Weights of a small GPT-style language model, trained from scratch on English Wikipedia: 55.6M parameters.
Each number is 128 + 24 x the weight over its row's rms, rounded and kept within 0 to 255. Layers, rows and columns count from 0. Numbers have three digits each. The size before them is the row's rms in percent of the matrix's.

# layer 6 MLP up, 2048x512, rms 0.0815, rows 669-775, columns 256-319
101:162136119110159156110201116117136057112126107099124090136091134143144146121142148161143143105136118128129155140114174125134133120146101104078126105121123117122133146108128135141134101139177165
095:127125165139120149180105127159148077116103130117128113181147106134115105127158135090118149147153154118140111105093122110104162081089118128133132150144084068153146123100129094130164104099125117
115:129127133106109118157156108127128112121090135141133127125110144118139105142109084088126140111125103173154148112148155162182179148105136105165138202070099099083135137123149174107104117097145129
101:129120140172132136167157139143105165109158124104098110152132114174122053110149164105166123151133140154130124141173122128159136138141148110116154090132100138137134157108168129108150124105122154
093:140122134136114129163170118129102092085116128164111170109074141156165139107150150112098148139121146067125098114140096132132120101130125099117143129167143110142116113097153120133154118116108161
096:158114147177127153153157153148170133081153136136115143127079189118146137161132186146101139117131149147101144137144143096127144125104146164079121149135101159124093118078144120155119106108144153
115:159127127128090124113118135138127159116152123126087116086121162122102062114127159099116124115086126102118159154122138141101125150106146129088144135116105113143150100093080128152150115113041150
103:144140133147120147158098147128155087105134140084123161136133122171058131104126108143113125165158122135133098147113145119122116116118113135133145095117105128110119131128129126142138128159129122
093:128118091132155119152156149155149112152123130165116105115111138069117162109137111151099150114157166129134135126110137120134134159138146114147107135133119148097114148110163142094125062109158121
096:108139139161126104098147122100111127115109112117141158122123105126100125155105158140131171128112120120108138118170122132101117154111122144134136146154095153137166148152126172145115117158120130
100:120118106126143098114118103108131202103107085133109143155178142127119108100144146108119114131127135141074144162154103171124127153169097111147143109122084123124132139109113149102168106079111132
099:112092129128132116124128146102129137100113107144102141143135177150123096156169159117101092095113137076152141205110126139104139102104175152074104099136068181140132141081137151123115108133103148
100:145104139097103106111132089139139144130122154128112152126133091107091114117141108139081130081142116084135109127148125158109129127145151157094141150142178129123139122118111171135117109181166108
105:117164120106142109103094143145134187122145079096075117085134120127135081123106132125169132116131119148100123150167128130157129101133140138139126123162128133104160100115127123158141105107161131
097:120122106122110124148172093115157108127102099121106106147154154152111114123163190140150122152117128083169111141148139120112127117134105094121152109166134128135169120104137153109171135120108086
104:114167172106118152125106109122128121136088122092120097137112107154126113112140140161128128135147118141141103144133135114123134099154141141087087106112130166138151158126142138132131114130103152
104:123103152127135105170118188139114140129072126113133121134146128181147119150123136111109104096124121129143141115119135103099175099151082100133087116128131178123099140090103141141135118102149110
101:129114152134113110094121173147150157118154143134124107205136125117134136170131106150135127076123111120129167139150125163128151130129142136093156137173127148154132139142142117129144153151088114
102:104144140062133112145139139135122104157183104111129129139153134123114113117137150125167073147101133111101101099090172142127162106138087108152121150128115112156098113090119134087162118134118138
160:126119098126133120152140158110103141135149073088127101179130143132120133157132127112189118134116148082080121124129118170127157147130106138093120096127141147155072135143122117085118144126097168
100:116123108132137141123109102107109119116112143134099108076147148102160120122143139151109131160098138133098099134139160125138156104140141134159136139146152096134165116150166152125107134171082140
106:139122135128137127112103155130127162143170098125140121127108118127143162120129142117138143193116108152116095151139133086135128130094106144126130153111154149126130104107120125143135135123174126
097:140140104084112109147118120161124153154158106156130191135168147191127174142138122101146117156130156133098094139127160123120098109110157162135106134112119132195140133158161113136130189138133124
115:127139100173155131131126108138136113128128139123148128107113153111145124138151089105084110117137121120124109081120125124165141113101125155153099147081113098154091114155162110142119120150167106
097:138128132106108139106119144105111162084129089122140136120165147160159162120134142121147106119178074109141157133108133115150139143143144146144136101167105088141096118156116121126123169137127162
103:160149127094153115161140115110145129142136119135135167161123134133148189125127160101147122146170125106133156133133123143143128152119138176096143137138088135111110119128099091112138113101141114
107:185118164137080094140128159159073174118121160160112125106123092082085100128168138099120106147119152120140138086155146114143134147148115139180124136145129116138128104109083094132139118131116100
087:118153168120137132160133125166095109121163116091131183126087112118114151075089136107127110135122112114140160102151132087123120113176113107124145121124097120135124110175130141123126095079091162
110:110072166178145132104099108124131141122136097123137114171155144155117126138112138167089104163146120104152077069134119126141140140116125188152094140141157110092100105121129149142143103148130119
100:181104090142126116143192155103152147125108162137122162138130129129114111171136138137149127175100137102120101128141123130134119151096132132105159134116078116140144126189172144125167141175113129
098:111131149142129136097106145120113176119103132118124140114138134133122145137133123145123127119133104153092115137102189113079131159113160074173121135109143126146095139127124117154083138121149170
096:149127209093153107139124155110137199104138166123129136149122117123125102169121092115118141159141112081156153130153117168109118113157110120112129123148175148165145112131151137129114122104103117
097:137136114141116176194124111109149154163147121113097132097124140179183109117173139126174168118108124156097104127146093124063149160132068113095138126113161157138123144127104130094115110108105119
100:136104170107084163128106178141130129145141154115136113176121124125125108120156143135124147127146139142092101114160151125118072166145124164127121161126147147144123114159135146121125145150146129
108:155131166131108143129124164135121168133137147115129123145156084106152156140105134151138114133107115159142153146098163147119099126109121130146147129117123117174098120123125130102105130142173118
100:179082129124151147093114140180120091130102142105097110114146164169141166104174161110118125140127130130151115119118129100155134166134129103109080081125106157120089135124082170136113136124116113
095:122109136146133152134133137117099105113169103130159094120114104166162112123180119064112110154119146120104116126158103139113141164134167146169145108136176107172128134133137113145124092136169160
101:066116083131092162154138160141118137096108158124134158131113116121132096136159125100141116116135094132144134110099124172133147141090178175141127138086136113107121140127159188140099161108139141
100:143136131113126117189103169113136129120169146137123187101139175092138115138087136139137162144137167139127127121154126097141132116111121132108139113151147120124141136134134090131155128078185104
102:121092127147098088164136136125130145136132114102125132163103159125158107162115121115119098130139148086165138107156113083094161133138150161144114123112166108121148045106069175119107110114120121
099:149152109099108142159140156128100093101160121100123115134118132066131116107116114144111142102168113104113073073115110102125161136151148117139117169129132097159152118138124157126146136130143110
103:107138140100146083111132121139107116121128126103137166144119137130143139134104124101110101146116095121169070138101087114130090170115112127105109170105142165095133162155097167095124122149135119
103:114122077128117136148125096185148117124126136130171118125118135122154092137143138131126138127107100127134122147192133139100176100095156104157148091132143087091114126119114134122090116163138148
107:102127117104134141115117143119135106134111085157098121166126124135127129149155099110119118182129129160137143118138111111142138117112169106111112093100122105097138136116135096111123134104120088
091:191119081106113125121165160124086091148126121123130111144138128106135124184163105143129124149150101112146137117159172084125137154144129132125118100149097145117110133115110129146117115078138133
094:110144105141178116130125107138126160100101126130153124136127122080073139158152132103121089093142108117174098140120102148113109126099166142131119119117149120175172104099125194124119149135135110
109:116124082147134106097127098108093095137149084090140121121173100155107136088100136106105124175107120130119099129157146160147104150157158095101129139143131122111115134153132100135092139119161131
110:156138109150084086136074129130111105161128114148131105167114127136149102154140100145132124141107142142132099139127142155128173099164112114134130155169155127141142156073114116141145134105119090
097:088097069119094164177205123129121093105162122137155093164124182118122168111096122145142098144115140115104114153114135141145102112138133151118135117124111138124144141115116159130162130144120115
102:166080160161102192095117134128169142110153154126116093141094133128107143167127088094170117103152074133127132174140119144136141137090127085071109156124091101130088144144090107120107130130154160
101:074151127112094144105127199160144084155124123088132166106136153121106137134148093142105156126103121193128124159146163148120092122121142103114119127140108146142152145176124129149102112122115111
115:136100108140170121136161114171111119155158149124110121165133135130133178134133152123153106132120153129125143126121122159132132124117132119115143150110149132132111103118121112147124128112118193
112:152116114115150078077092125075174122117094114155138126103118135113151126111094146059095105121113131124086130162176108120104128136140138128152127143105129120103101116135144115120132164071110112
104:165092149133136109127143065144117167125144115123162131146141172069178122116090107133139118150174150114158096105122161127105116079142117108123090148143132092167109154119103157103152153130162169
096:124121143149177133114126128127114134111134156137154124099109149141146094109084154142160108066110139113123115132114090184104096118146092099137121111148095084191124131084099142118136149135075152
093:126147160091147125157142113144116143124173174149122126095136128132137136107164116111126144166119143140140133126091132119144119143121108144110100098118106151090139116142100129115121131114134129
106:095071178139139147124150159099096162089151118109127132205172153113155137161120119159155121149138138124130098132145122172160094127119129133119114110111119103100118153132114142121148152135126141
101:141129108114159116096137161127115155088144125142103136107177154095125151169126114089141137113189128175154109120139144127108180115166124140113146124110155140167129163138143131144145163132080125
100:123138139131108155130109113124113137151117138108143163138107094134117130157144144113129138167161199122159125116119164125136116174121080132108104068114104114132150099117150114075134085108171136
094:116132119124140160112125139115115133115131118117084114135090129088144138117111153183127110109119092112123146149126124136138129097115150131112130169130110134138155110145114157138163088146126163
103:146117127131173127123069127104138145130132142155168172137109094156141100095114105083172134102120132127123155122171171121127138107130146142108148173107117124139128125106134177119163117119105111
108:126094066083166150140113134101144141174064109095117125137121138146143101171103139151120123123164123114144116149102152137121154115114133120150068088134147139143158167120096129136158112129160142
097:124117131156152132161117102130123119094133123142159100171100114099077163093108162121142137108088110163157128148136109131157111094123133096139132098122131134125100116127162161115155157104140185
098:121113143123154197157143113124130149144120181133143147127091109162131132161101106097125124097168165133127119133126121126144103141172102108108173149092197161127117117094127121183176137118140125
094:151133111138100112133140157115108087125134128155126137128117144135123114139140116100135096128089148115137148107085063113123144122175139113160116123184106130117111077115090160112145131139118089
102:093125097087119146125065123114166168086146080098135125122132134093095149152133147127135106113113095167152145102182152135144163142124105089159139137133142137147130158144111166167115154150140102
094:131144129109147125136172149159144109055101152118148130132108121122132148171116105125130107123122141122142129155149174177146123150142123137077135174085112112144126121149161065096099111114124160
104:109135124149111121114141164128076108107111078124164117125112078139109152110131132106140141137148144096085117172108135139139115132116117071113130104103138105108125101174157128180157158141137136
096:142125159119134132185080098099137132187159109139147147124120142137156103136143131142103091104151128182127099153119141130107115146115117106107169112108093126097137126144140149117138146137120166
107:146139082070093102115127168098130132116115117135095118164157107135086152133148127115126096131128130087118088161140106140155157112138118125157095161138109153117067135113114121145117119147121121
100:114160110162124152110068139140169123137144099075142143158132131084103144128104129117063116128155151150126118123159104126167078133112155110124104109123115107120108171136124098162153153091123078
102:145129126086086141147116127150148173157110112146125125117164140192154115150106120134120157163126066127166104152125145102135116120136088119102174159117176123107097117116110126099106124124141135
102:132112161101140150121140150078156102131123127107133117108070119095123154103137129135104140178145126155134118122128092126143113159126151144125152160122120144110135161133116131109167136126115077
106:084109132145108135141150130098137115121130146121114158150124184133109096138166140129091124131129133116113147122124134126166094138093126113089134173161111129126147115135110129177151124142159101
092:142143106119150126107130123083121084099136109129119112178137116138121075100185083090122127153131145153123125127165126184093129068135108097094146090143108087129130114125113104095125155120110080
103:128151108080104113117122144113126132075100130081149125135130105127143105107127124149114148105090175155142110109142131089133149103128107074132119144135114125157107133125117114129149155117135147
094:142111103123091145131124169116064134158118161119125173157089120100089098160140148169094107157119112181178124142116082138141131149163130159108092141071099128117151182144113100146134147186147129
096:131150143145116150122095118159136110164150127125095124125107165167134104133115133133129077094114184096088078083144089130175117144110094156090130130108147097139106127119106143140151139137181153
102:172122150118153136118059165125106153091097146150096159126104137140162140189123111079111093180145141138078118171104180109142146138111102140163159153134128137143118131171118148133145179105125117
093:111128100149100139129105128152099122157133113139147131089104135098158137112106149186130127141117160089141092138115134131134138148134168097113127111143097163114121116084196125107156106076177156
098:147078133166183154122124099126154088100146140126126142128176136131091108206152151119138125094119166126114136083110134116131142139158127099131164128136125153145161157132093105116140114142139084
098:173158174131124151107134141111124102070173122121106125134115146146123108123138125151133124120146156174121150122113139107108137140117089092136147141126085152128118103127112134095171162129140098
096:122149159141138161115129140125162129167147101183136146158156107137123153103126105122145117146126109141113118143131110166142127144117127123130163105132123159149114157133112134136148128117082145
101:119081085130107134160149085141158104133144077113093095115178104114123156131099147135146082173094078118118127100134169145129139121124132132134137123157146100088121130153129152106157100149134120
094:121145148117115130140154110123052188110141136105139135142150109126118109130151138160133126100145109169099167121164118112123156140146130123135111115158068111141139143149067128125114122119110189
093:126200142154138114128123141137136152146173171096128119165087142142114135137118115136124140170100104136139113136131174115103117107128162149097166177116123100153140084118098121156176132138071126
097:158125141137083135121153157168099096069106143161116135131116124137110127144087151112140134147198146164112096110141111166141112121138152180150110111151133153082113065128147123131099101136113076
100:123126158153162152154150178164127149147140128087106130135143121170095148086137142138081084152150085146109045104128124111158108159128112187102111120152091140084137076134102102157133179142086160
101:146127132121102157038157145157178131139149143111115180129158134129057122128112106090109140135134141146098091087101101126118088085169086175113131138120118121104104143092099160101112165141178168
103:138103115104139106147074149095145094122092150127115128096103141119098155135159121146105150098090121123094143116109138128116143113113083163082129124102073089166141125108124119126143104130122082
096:155164105128092133161111111164120155109137146130116150109130126145146121133137099139156150150133149120114139133099101099147134104101158122164141079143161105115132128094136160155095132130136110
097:095133119092105108173106105178139121107084121151092130126134106158092122125111111125109131110126164169116168114138107085111121097101176083148089082156155086090116127111108179144119206132139108
095:093096115126139115139124117114118142104108137162137141164104106142144131106115113183102144099166106172107105109118142110127164133113100144096158147091115138140123143122134132127166099146139112
108:105137112109056171112160148130077133078115161097158171114137127166109131134149109168153143102132172147140147106113117093107147107129122059090158102094116133119127097096150120124122135150129092
118:139130153139142135123097100123126142092107118098106139116110101125111148139204109152134102118097148158148180117179135127142100141180107111119176118125130169179144148139134146158117117137127154
099:108139134153118105158113148128128136110137157137130114111098072124172128156112115196126096072114179128115164125154133112153156135175103135131140118145144112145107154145103122151105065118153124
124:149181151106118099139161149142099137104123124094113152116185140139085140127137149159175136109155107090094112145152137150106147124095119163107146076128074110133115157125119136115080152125136137
102:122122122128108144102154146134139145126112168093111149178135124114138127167127134108156131094165122131110115127155121129083140133122111128135133131156097110147107119126130148108154147152144163
096:114122132123103110141137141160135135119122149170145105106115091177146138165077145181119150154102123085151139127169158098152121158135142131114085142144125129148125119105135139154059105129156097
100:145095119120138070131165109107126109147176148132135160115160133108141111097152117117168100097133074155133128115124174121097170125170130130121122142100135145135136098185093116154087135125123110
095:127112163135126124132112157120124162140148135104123125094163121162134143130140142185080125123120137108147156115096104109137147106097146165128167116092167123157115114099160153165141122183151071
101:150131129130128150124119144122156128123128133123172142113094145128169190148121105124111122157127127125113116091099175098086172130106127205104135155176182121120131120099126117166151111145133146
097:116105127172129080134124112114153130139072135168136111127163172129135126112108097145156110148131106121113100147102092137114129141143115070113102116164160166083101178125164112148114126129151153
099:146093128115124127133100154102133150143152117140142156141133142145100093139113094156140131173137134135145142124091123098109152161126120109109134132088138101114081113066128124144172130139096130
107:153095162167140109106190119125166091090129093102168132130143111094123136120155170152064124164087119112113102135119120116109143205151115112129123134109111106115162157109129143103146116133097121
103:118110126126132132136152138109150109141135088122140121147114123110094168138093117117107137148149166148128158130164115096121141156119125137164133133101115143106103135110082108150149122144104130
121:141079119132139123125141119140110109085138085128145124135109098125131149126127133139102149134156121145106150134151120143107134162125162132134145165130130103134116149110131113112127136187135191
# layer 6 MLP down (transposed), 2048x512, rms 0.0802, rows 669-775, columns 256-319
105:082117079077136123106148168102153153144139096164123167122150145140144137147142136138110131134119139095123126142104135122108103126122106129115152117130049118104116103103113156118146133107116150
096:107128118182134112133098151098140149141154115124130107139106115121108122122114147127151169140099130116124132153137157141116107150174115158074108120126140165136137128123141077125126089147095121
118:154123103115159117153128124131117130153123067147126130150128140158092099102120086121136174151102101171140162175158112155143120160124120121127065144114146150111121104140126106135103088176173161
094:103132122123133137177106119119143127148116124168121155103117123133140139127127143157078129137121119153115122107106105114111109104134130133121130142144111155087108141142099107128128145130081109
092:154148107091152134108100118117130156131144108145111101140131123102096178133148080139131128097151099149111118142106137150124118140124119152129131168143126143136140109130136163156101142113149103
105:125125123129156152149133128134173171104085149106169135116139119140113115116125166122162124092113128134107118127126118144138171152099132099113122145138101115124111178137123107110105168107137093
103:146108106101138143126128124122091098099116138152164118169118152167073126134135113102116110119138078112143088144105113079147115130139113158139152154139117093095123098149139101163118147107144088
098:152128066145128130113145123128153099153143170126130111121117134101130152120156121097164092122156124156093152146149157129098112140122172111138107124108108109112092134145139157106132111125164158
094:163076186135137118143086143110095111124105111108145167102128107156128104120147123140122142168129092131141118109120102145114114135158085153129124153150131129135141110147131114122130150137149154
099:120111131082181092179099129153120089168132127172117144115120148161052146111130144114127128160128148134108141122111136143139164127079095133150116140141105102128143169096111141109138144151147151
094:166146122120107093162146166160062108123147131112092135106157102140107143158117108175136136119172123070155146099114111100124091115134157169116112146127130132145085105173110114144063149106117177
101:084129155203154122122105121190094137109159132134106139125141138159150123135121134118160108112113122070108084112115104118157144105133111094141165151106130102106087112139103170130141115156129105
094:121139127128139146142119189141127111154122126085141075102112145132162087108140125095167115115131149152096137143172147115087125115116131121110108138155059117115111158138131081116115118112135102
097:155092120119128135140109111130104094138099172143140137152139115124115132128106145135160144099101069156147079152057146171142141095145124115153140139149130125114099147161142154111101135189134151
093:107122119138139081162076152119089153173141141115115175132144074109125150152080149125066153137088114145120114113080125100116166134105097109140087132102132121095155146153136117088109113089133099
110:109156095143132138102134094110141099090117154103143131127108091118201131146098074102102124129155099118128103102113069132135163139144126137153140133153111136099136159118124090132149112108038107
097:117146135173122151072109153121127107127169106053121159133125122113087139128176106143153105145120154126101105128141098123149107125122171138133144107098123100117098122132101087096127117143123133
094:103135096100075095134132118082128160113123086114077148094117118103130104103141166120146189153075086118102095104079128166159128105138132076082133187162141118110142109112123135178099094168166152
103:143122118082121117118135148113149087120129144095134117139121079123129137173090115106160160131096175124142082131188142132117152136112111140124078114115123100137118118093104172126160105121091129
141:136142067145179118117172148162127142130170103063130122105115115113116118148173116112152147111112144103104145110128114138145107123139117131077149128152108142081110119142141091106129106160117151
112:162117097105161132146174132127128113130136097082158088151122124136102128113135121119118156151125127127125129172135160128108158081130141108121133099094165137129139122131157081103114124159122140
104:138131100139125143155138124133146107132127196129136163125092164095153154126165104089142124121127152101138157119096151100095137134099167102142159157141121104137127151129115113109147099168121121
098:124114137146130137133114114096139177143162104134128138110099132104165104126094125134148078103128137087134157089145148158148130155116170123147139128159189143119093109155132129099095169100120114
103:062112105164126111191135141152122139156132152100119113162072155122136108145110143070105127110136119129125130138090131092183173116158131140107125103137114074138099157142136132104114165111081092
099:131123142097105155156164134147159104101110116098149139133113099137137147137148127113095132082149106134133133152083152154134174139131129106178147108108125115125135141108111122152124139129141128
109:149135135146172088141089117128133171123141153121142101140129092155125117131114108138154128135111112128135134139122096139148177149109146122142118135163112109143146119102126121133158122153140102
107:169161146155137111145117137109142151102158181112084100125136099143125105103123140153112160115158098134133099089105168180106107137154126138128110139089099144122161160127103151114112111102124146
097:130165079173127120155124129124178067072133108113119092136099158099145089116133120160123173069164159109158135105109141147112102177148093149110110152087140126104166130121066130145123119085158110
094:135135135068145134148143143111048135113127158102097153088133101115135146112133133119139143106115116137149187118132082135136090143159139093082151143111086140141154136137140117076098139120141135
099:130106204111103139104083086150101140157111098082116133112116105114113116102133066142118149115116142127135104068145138131052139108109148097129065137149153101140102127106125115149109126129154121
109:133179142142152159131120112122141141114138134147167129125147182135101154113141138102157142142187114158125099102128143103137171159145125098116150178128160135166108157119140114151128142132170148
101:119101161181114133126131107150159119112139137137114135133152122111113127139144127128120119127143101095127165113116144117122082143109088118112097112113102151117152156142150134139172099164155119
097:125124114167121138156116116110089121137121140162166170136150119124138119119123135149105121126101107154133110154118161138166128130122143156154163142105142115097101131155140126123161081153116111
107:121121130153109141111142130138128105125112108127101193127135109136122141124092114126134114117143094135091148104111117138183152100140133130111145078044105092106176126117164171111127156133107131
106:101107132125161142127195128124130162150152119129136121163126126097157090163152136113130165126151143102114112087112068104138142129110145122089126157133120144078129148150123093131128124154142110
097:124106179124092139159143162143048154139144091143103133135148089171145130089148099139127115170116102124120150121130118149145140146140118102115158109084191157124135104147161126172108091176133144
102:118147127174142130116132108116125110128075125106094143125185140115140101137111129145130133117149122154127113142134167133157119109194127124096085129119108127058153113115088139130154139126112091
102:145069138147137118150116170142145118124109077140125083172135144153132132141107163121076128138099142120148084120156145111094115132112115154130101089126125136117127129144136146112143127134155151
104:107107115124106195102146121159125131099127122133136115187113149111107116121153137130150075119121137133136138128152145117095143124135103107120150119145122122153098100137103106197132135096116129
096:118113103121149155141142147148160146117107116101144114125113107139093118110156088141102117165096141106151146179075131124173103100104125103108093076082137111121129142140180128151128141167107133
099:111158114113149119084150174086137138115105118149143117134155117159097175162124156099128089083110129113114172153131116176114134096138099119157123121102096156099126142133112078112133125087145132
089:117085134131128160128086141124088124155132132157137115136154104103118137117180115117129145170080103146117119152138153145132145146118141126143161099131145074122124119130120100123148130108078131
104:132108132144103127182088172142122154145114098127106157153192150141119146103125176133162144131139140149139126133167076130153120142080150134140132106100117159126119135128157136136137102127150154
103:126136137133113109148155149101123096126127150118144133130118153151133103105124157147173163044095112103113096154111148136106104123118098136152148133120128136165088126149114125130114134177106103
107:167115144115132113145136136130126118145114134131155128153110143119160117146112151093135082105089128139106112102145152133143156124142077148129155102157130089137127156129144171087110140149161132
097:154130110166106130157123088141135080120135128148172116109117155175132125119118133100105137109104166105126115109130170103139134167145105115156133116150102137133050158099134115076120152128179102
095:128095124145126138152121163186166110108160153122114131090147107162143145140145155115122127123123141088165112177091141151165171116099131107120149107125120120121153097128140144110102143133150143
113:124132154127158121140135151122107105168154136113107126149141125148135065083130089156146176137093111167146129077082134126143074137098150170112155142129163146148122154124149136154122088129097106
102:100118102125128115160121093129129101139125110122101117152130117123105133096122126098098148131111146173129140119118148134133144158145099105136158174136115127151134121114113113126100099107157114
097:107120101111123128162151163154109138131126148091138156157125117098110058143135136106165113119142097117140105137153109120141149150107150148086144137112163131142098159109089150127113142124105123
093:135126162107143101112147111132073144126142121080125092170127112117109147114116148150141080128128132094143137170119138100068125134137133115136124114138133104097097124097082132126122106099187144
107:152159110139119134176098114126134187108130114159150095152128098144108120135095119113182149125138098082121135147126123106121127150112144111108130135114107096149102111100104131119143084122116131
099:067126202146127145116122157108158131102105112148115127111161116121138151121150117147137146086160134128152113109103126163104104147110098142105128132142180136140115138139164148097110081109148111
118:113124114114095150128116143120160152141138147129128099118175128075123100126159139149120132126140165114129168158149108132116123130184153122098139151120114136083142132129116150111130140113121204
098:150154091130078150110143115113118154116131151138110141075162118144175124126125131151120113134116162110094137139124116101134090131141143145100094152150117114140139126103123134122153154127123151
097:164180166114131123156127126150118129148121065116160147185114096136153140139137103139199112128117128082101137157116102127130149142077143152132119106104141099122119113155119145076124135125123131
115:066107145113119139099093148120124148139137152107099155167103081105189117127123136099153132123123095143115111116136102119132122122123113120149086100151119181097135086149121100109114142128120102
101:154122124156115127154142143116104102109073129109137157157094137107176121107120136152128128137107104036122127081131122132134150131129128142159123138116115173173102077144137070136134135156159115
097:158172112157113161147136094117157123135147138119119122139142131138087105109141151101133106099108147148155136124131110076145151151126153152147140177116150148114105104158106093134146172100149074
096:110086133127124140129155143135172125125104134139120132174131123145097144133141136108127132120153146117119123091127095093125074117117111115116102124137158079100104113145112168081139140120100097
098:138153143156104112111141147167126114120163121104155125170155124115122139136135135122092142139140134152133111188114132176103125135131109115122125104105141100106101120087151091166081129132136145
103:112113129155140132104152114115114151114106134152123168118158156171125120085154140112102185113179071098133118085126123100120099133109124124153097129130145126104148098125147124086101157123151147
096:149127139161100085177100188133153157194121103094123165107152143154123113102116141122104125117144149109126122133100106146136081126113155104121117137114128143140066128088149129086120135137095087
100:083111129109128145110126113125116089134133123162122116122142136135134148134148098106188143143128144134097068147135118175115107103099164094133129146180098152162141117146125128134146123107107139
090:137130121082130131127104166153169145115152128139132119160158108117132136144120133142156124174175131140099164105124127119109112143088131099090121171172156135099164146114127158142091124098166173
097:118141165132134123135147141156119159131118144152088092139172136127116107119102158157131156128133146137154132169109125095134121126152129100097102104091130112126121119102122130128104110128116115
093:093085173135135181116106105114089136112115111156106119114114145129192138111129157110130126117142136134114120112143124112075120128146152112191127120097087096131160127113173120160148122137151113
099:139133099148136142157139124116145112126099088158147149195141152132105137130083147115140152146137123137115140097121140119108101112149077121135100131102142157128137096144113116133120166136131141
102:107118110157106134112142144140128161117129129122118132144104145118113051092103118097126129146104160131127171119144086136119123135126058109120144154155124129179131145114140130133155093104134099
108:118111114056130112144111128119125140134168136136130125117087132124107138139156126126145089147139145122144108194100108141118112144118111135122078166083115127075124173101147121129130163156114130
099:136087133121140110125102113110124154115104168115136134132115134119142119132132118121143142094144117139088131093124123093132151132122111231098083104121115141137101105107145130104108161129135211
106:141146125109124131121120111109087162143106122128138128102161122161115091155144099108132075154102143109155115137095105114123135136136113129108112152113128145086159137115120113177165116100105084
106:109139101119153090096148144172101156138108130060122128145135117103106139127139129124150087127134136093096067155110132098155117103139115120104137107125140120136127111086115104125101137156107193
098:157098144151136100131127105121122164124162151144142164128088094127110175119121112141127102133149137164154120126154180115114154095150116105122147135142143113174088138159154131084132111129132126
097:090149092104153125099129100132122152111117160123094141124095109122128122130103136144162111112107147153138138111142154107183133124105127141153122149116115101135143130154136111106184132152165158
106:116143141128102149162125160174105089126127122131136166140164137136160116129110119099119087111124138123132145098085133073104161149131131121109154123105147137103131132139159141119142125100121117
102:107168167123128120144135147150145111117120083123114135112123143091164114167162126141103115152117125136162104154110152137117139113110104117098149124116154124135093094073141119168114084076112125
095:149101138122173133157106128075134155104100168140094131139130079133132165120129138139128165120162142136142124142111131111135147073130129104160147135120108140101104090149142129133099101124105139
102:132111143142141139139172113159141112131119110064113112110111089137097153111105096128119204117089091137181132073133110128134071087149156112117137142135103122111170130086132123126163091079136120
096:152107097125144092167124197119139104129139183130101132116104138156126117137136127122147099066129102188110155102135153124123153116163140175135111115133109106126165138189121152104122156141103087
101:118108130089089109156107117119093140126128081155186110152098109102140143139170128116129132152154169159148077150126090086125141112107103153162101102114122108129149140124170115173117137152094143
101:170142118146112150132134119180110106113139131125140121134119143161140115123100133087135116115161102158089104118080148100124155121102127115152117114147081141143116124141110125140130114134101143
094:164136114114160078145168095148107121107136151171129101125143128117120130121129140117103125154144096100170138138124153147130118122128101093159095114143157056080128198125093109164130109134167110
100:097129145141125129153115114115106148138131111130122121103139121113124102150163147149184120110155119103207120132141100132121140178121098149098142077110099107160115140155160135143120125149167146
094:138101124076142127133123147136138118092118095141183141139136137167119127119098147092090126116092156168153104126114141158134114083117133126178122121148110173142150100113124152155133107155171100
094:128130104131129141104124143097103093131136103131150140064121125126128133126119165133102106138183102114140140124115180128171106139130104120125133078116125119120120175147100140139124119103139147
098:139107140121142093094105115095128141149189132112098134146170146109133098114120144128136170141089138147139138134117148135104088178111114128122114166145150197119124169147142148110117107153154174
106:149174102128144118075080098109176151145147102211114122132152148121138140178161136130137155137140126126127122159136136146096107131115144120133174155139083188107107097133121137119119126132151092
101:164102147112122149111148100127181139121096127132138160132159100098150137147127149132105095081143153148139152143159146123136145094137080130089120151131135121153124135143151098153142103125146114
107:108136127096130143101105169122117113166137147147156137119131126097122113133108085137098137064139107107166133131118140112100137135109141144142171121175166120139121138120133170121115159102164123
096:100122177135136141144141130091105099133107162137167152157110114147130109151122147143150146152160132113117121113123121134125129125139122135132120152121134197113154088119110095137104124101114122
097:152129095136123126112178112103065112127134125122148123141106101108155128132119159142173102116110082127132109148109115138132145152101108135087167154204100188119135137170116134134100095176165117
098:106127136124126135147164117121108146152114173158122143145112148142077122117118150136125141166109154146117153124133141156144107139144128140131113123117103134078141113108147117157135102127138065
108:148118145119138108089127102069134154162065107123102141149125151101132136143126165153142169115131144115112115096164137162127128148093084170141131137151105171105137123142099082151126099097115133
098:165119113124094143142116165167115137142155158114143150181135109145142115134115122130101166133117081115126088121103135170136132101114164126128130148160113136101088129119095157072149103122148126
099:151144140138157125120124093109149121149114140142110100122130153167079130102125109124101166124134148113118130154125158153135098102127158095092088119103132126163151117094153144122155184138098127
115:092154163102122097156183129157108107161093132081158146111172074120108121132138125119143160127131109093122131127152103166151097110116136112121121133071136115127074198141146156146137129165139150
110:092134155087098141140125096088124141088100130119145085124120104102115098135126130117131128096135120149136147122156130113134163131095145172183162103101115134125118087114127116107118090126151189
095:154119168139160166106122123109144155103130115128111132153132137112123114118112093133111106105144125125148121122093100175113115110094145127125132136068142140097085138138124128131187181139084138
099:153136138135145143132093134168104150171134092118165152137123131114145145127117145121107141138116131082112144117116129121160123091127126135093125123140112107148119088137139124130116106127164118
095:127136077163152153168122175143119105156110140132115101180115106129156140089154147166122144140174131146123102123114114138139145129136147108146109117126118104152144143111132113125138113104105143
098:154149166129168151138162159126135173146114124099091110129174121140117141080137162123141127115114049099134133146143108087136082100116147156140115108100170145168127137142144093094130133124192094
092:080138170122125165129165178156135153164151103093108137135116074139178162125164146106132127143095149108149140156118140141136148140154137166147095195144137112117124081107136129086129155196134106
099:145128163133142099128144123166127131088100120164159062106187147125135129106133086107153161140140084160091103159129147131111090113098138145125147141136138135125133140129091145148113205138097092
096:105113129100125105131069138133131147151118119114115140138138140177125134125099094101176120087129126158140091165085107148118109139122115095160113136155131135117113084135146101136099119141153093
102:111127143112111124136116142149110120126140115162109137170160119135141137133117081155119088170105133131159156137106156117129149155095152110106136109129100092158123176128100125166143073110127150
103:151117121126109102144158099167148120128153108130158173088123070167155144121126121121133108122152104144136131121126113138164113112149146131121135127169118109169179164148111115127153096124119110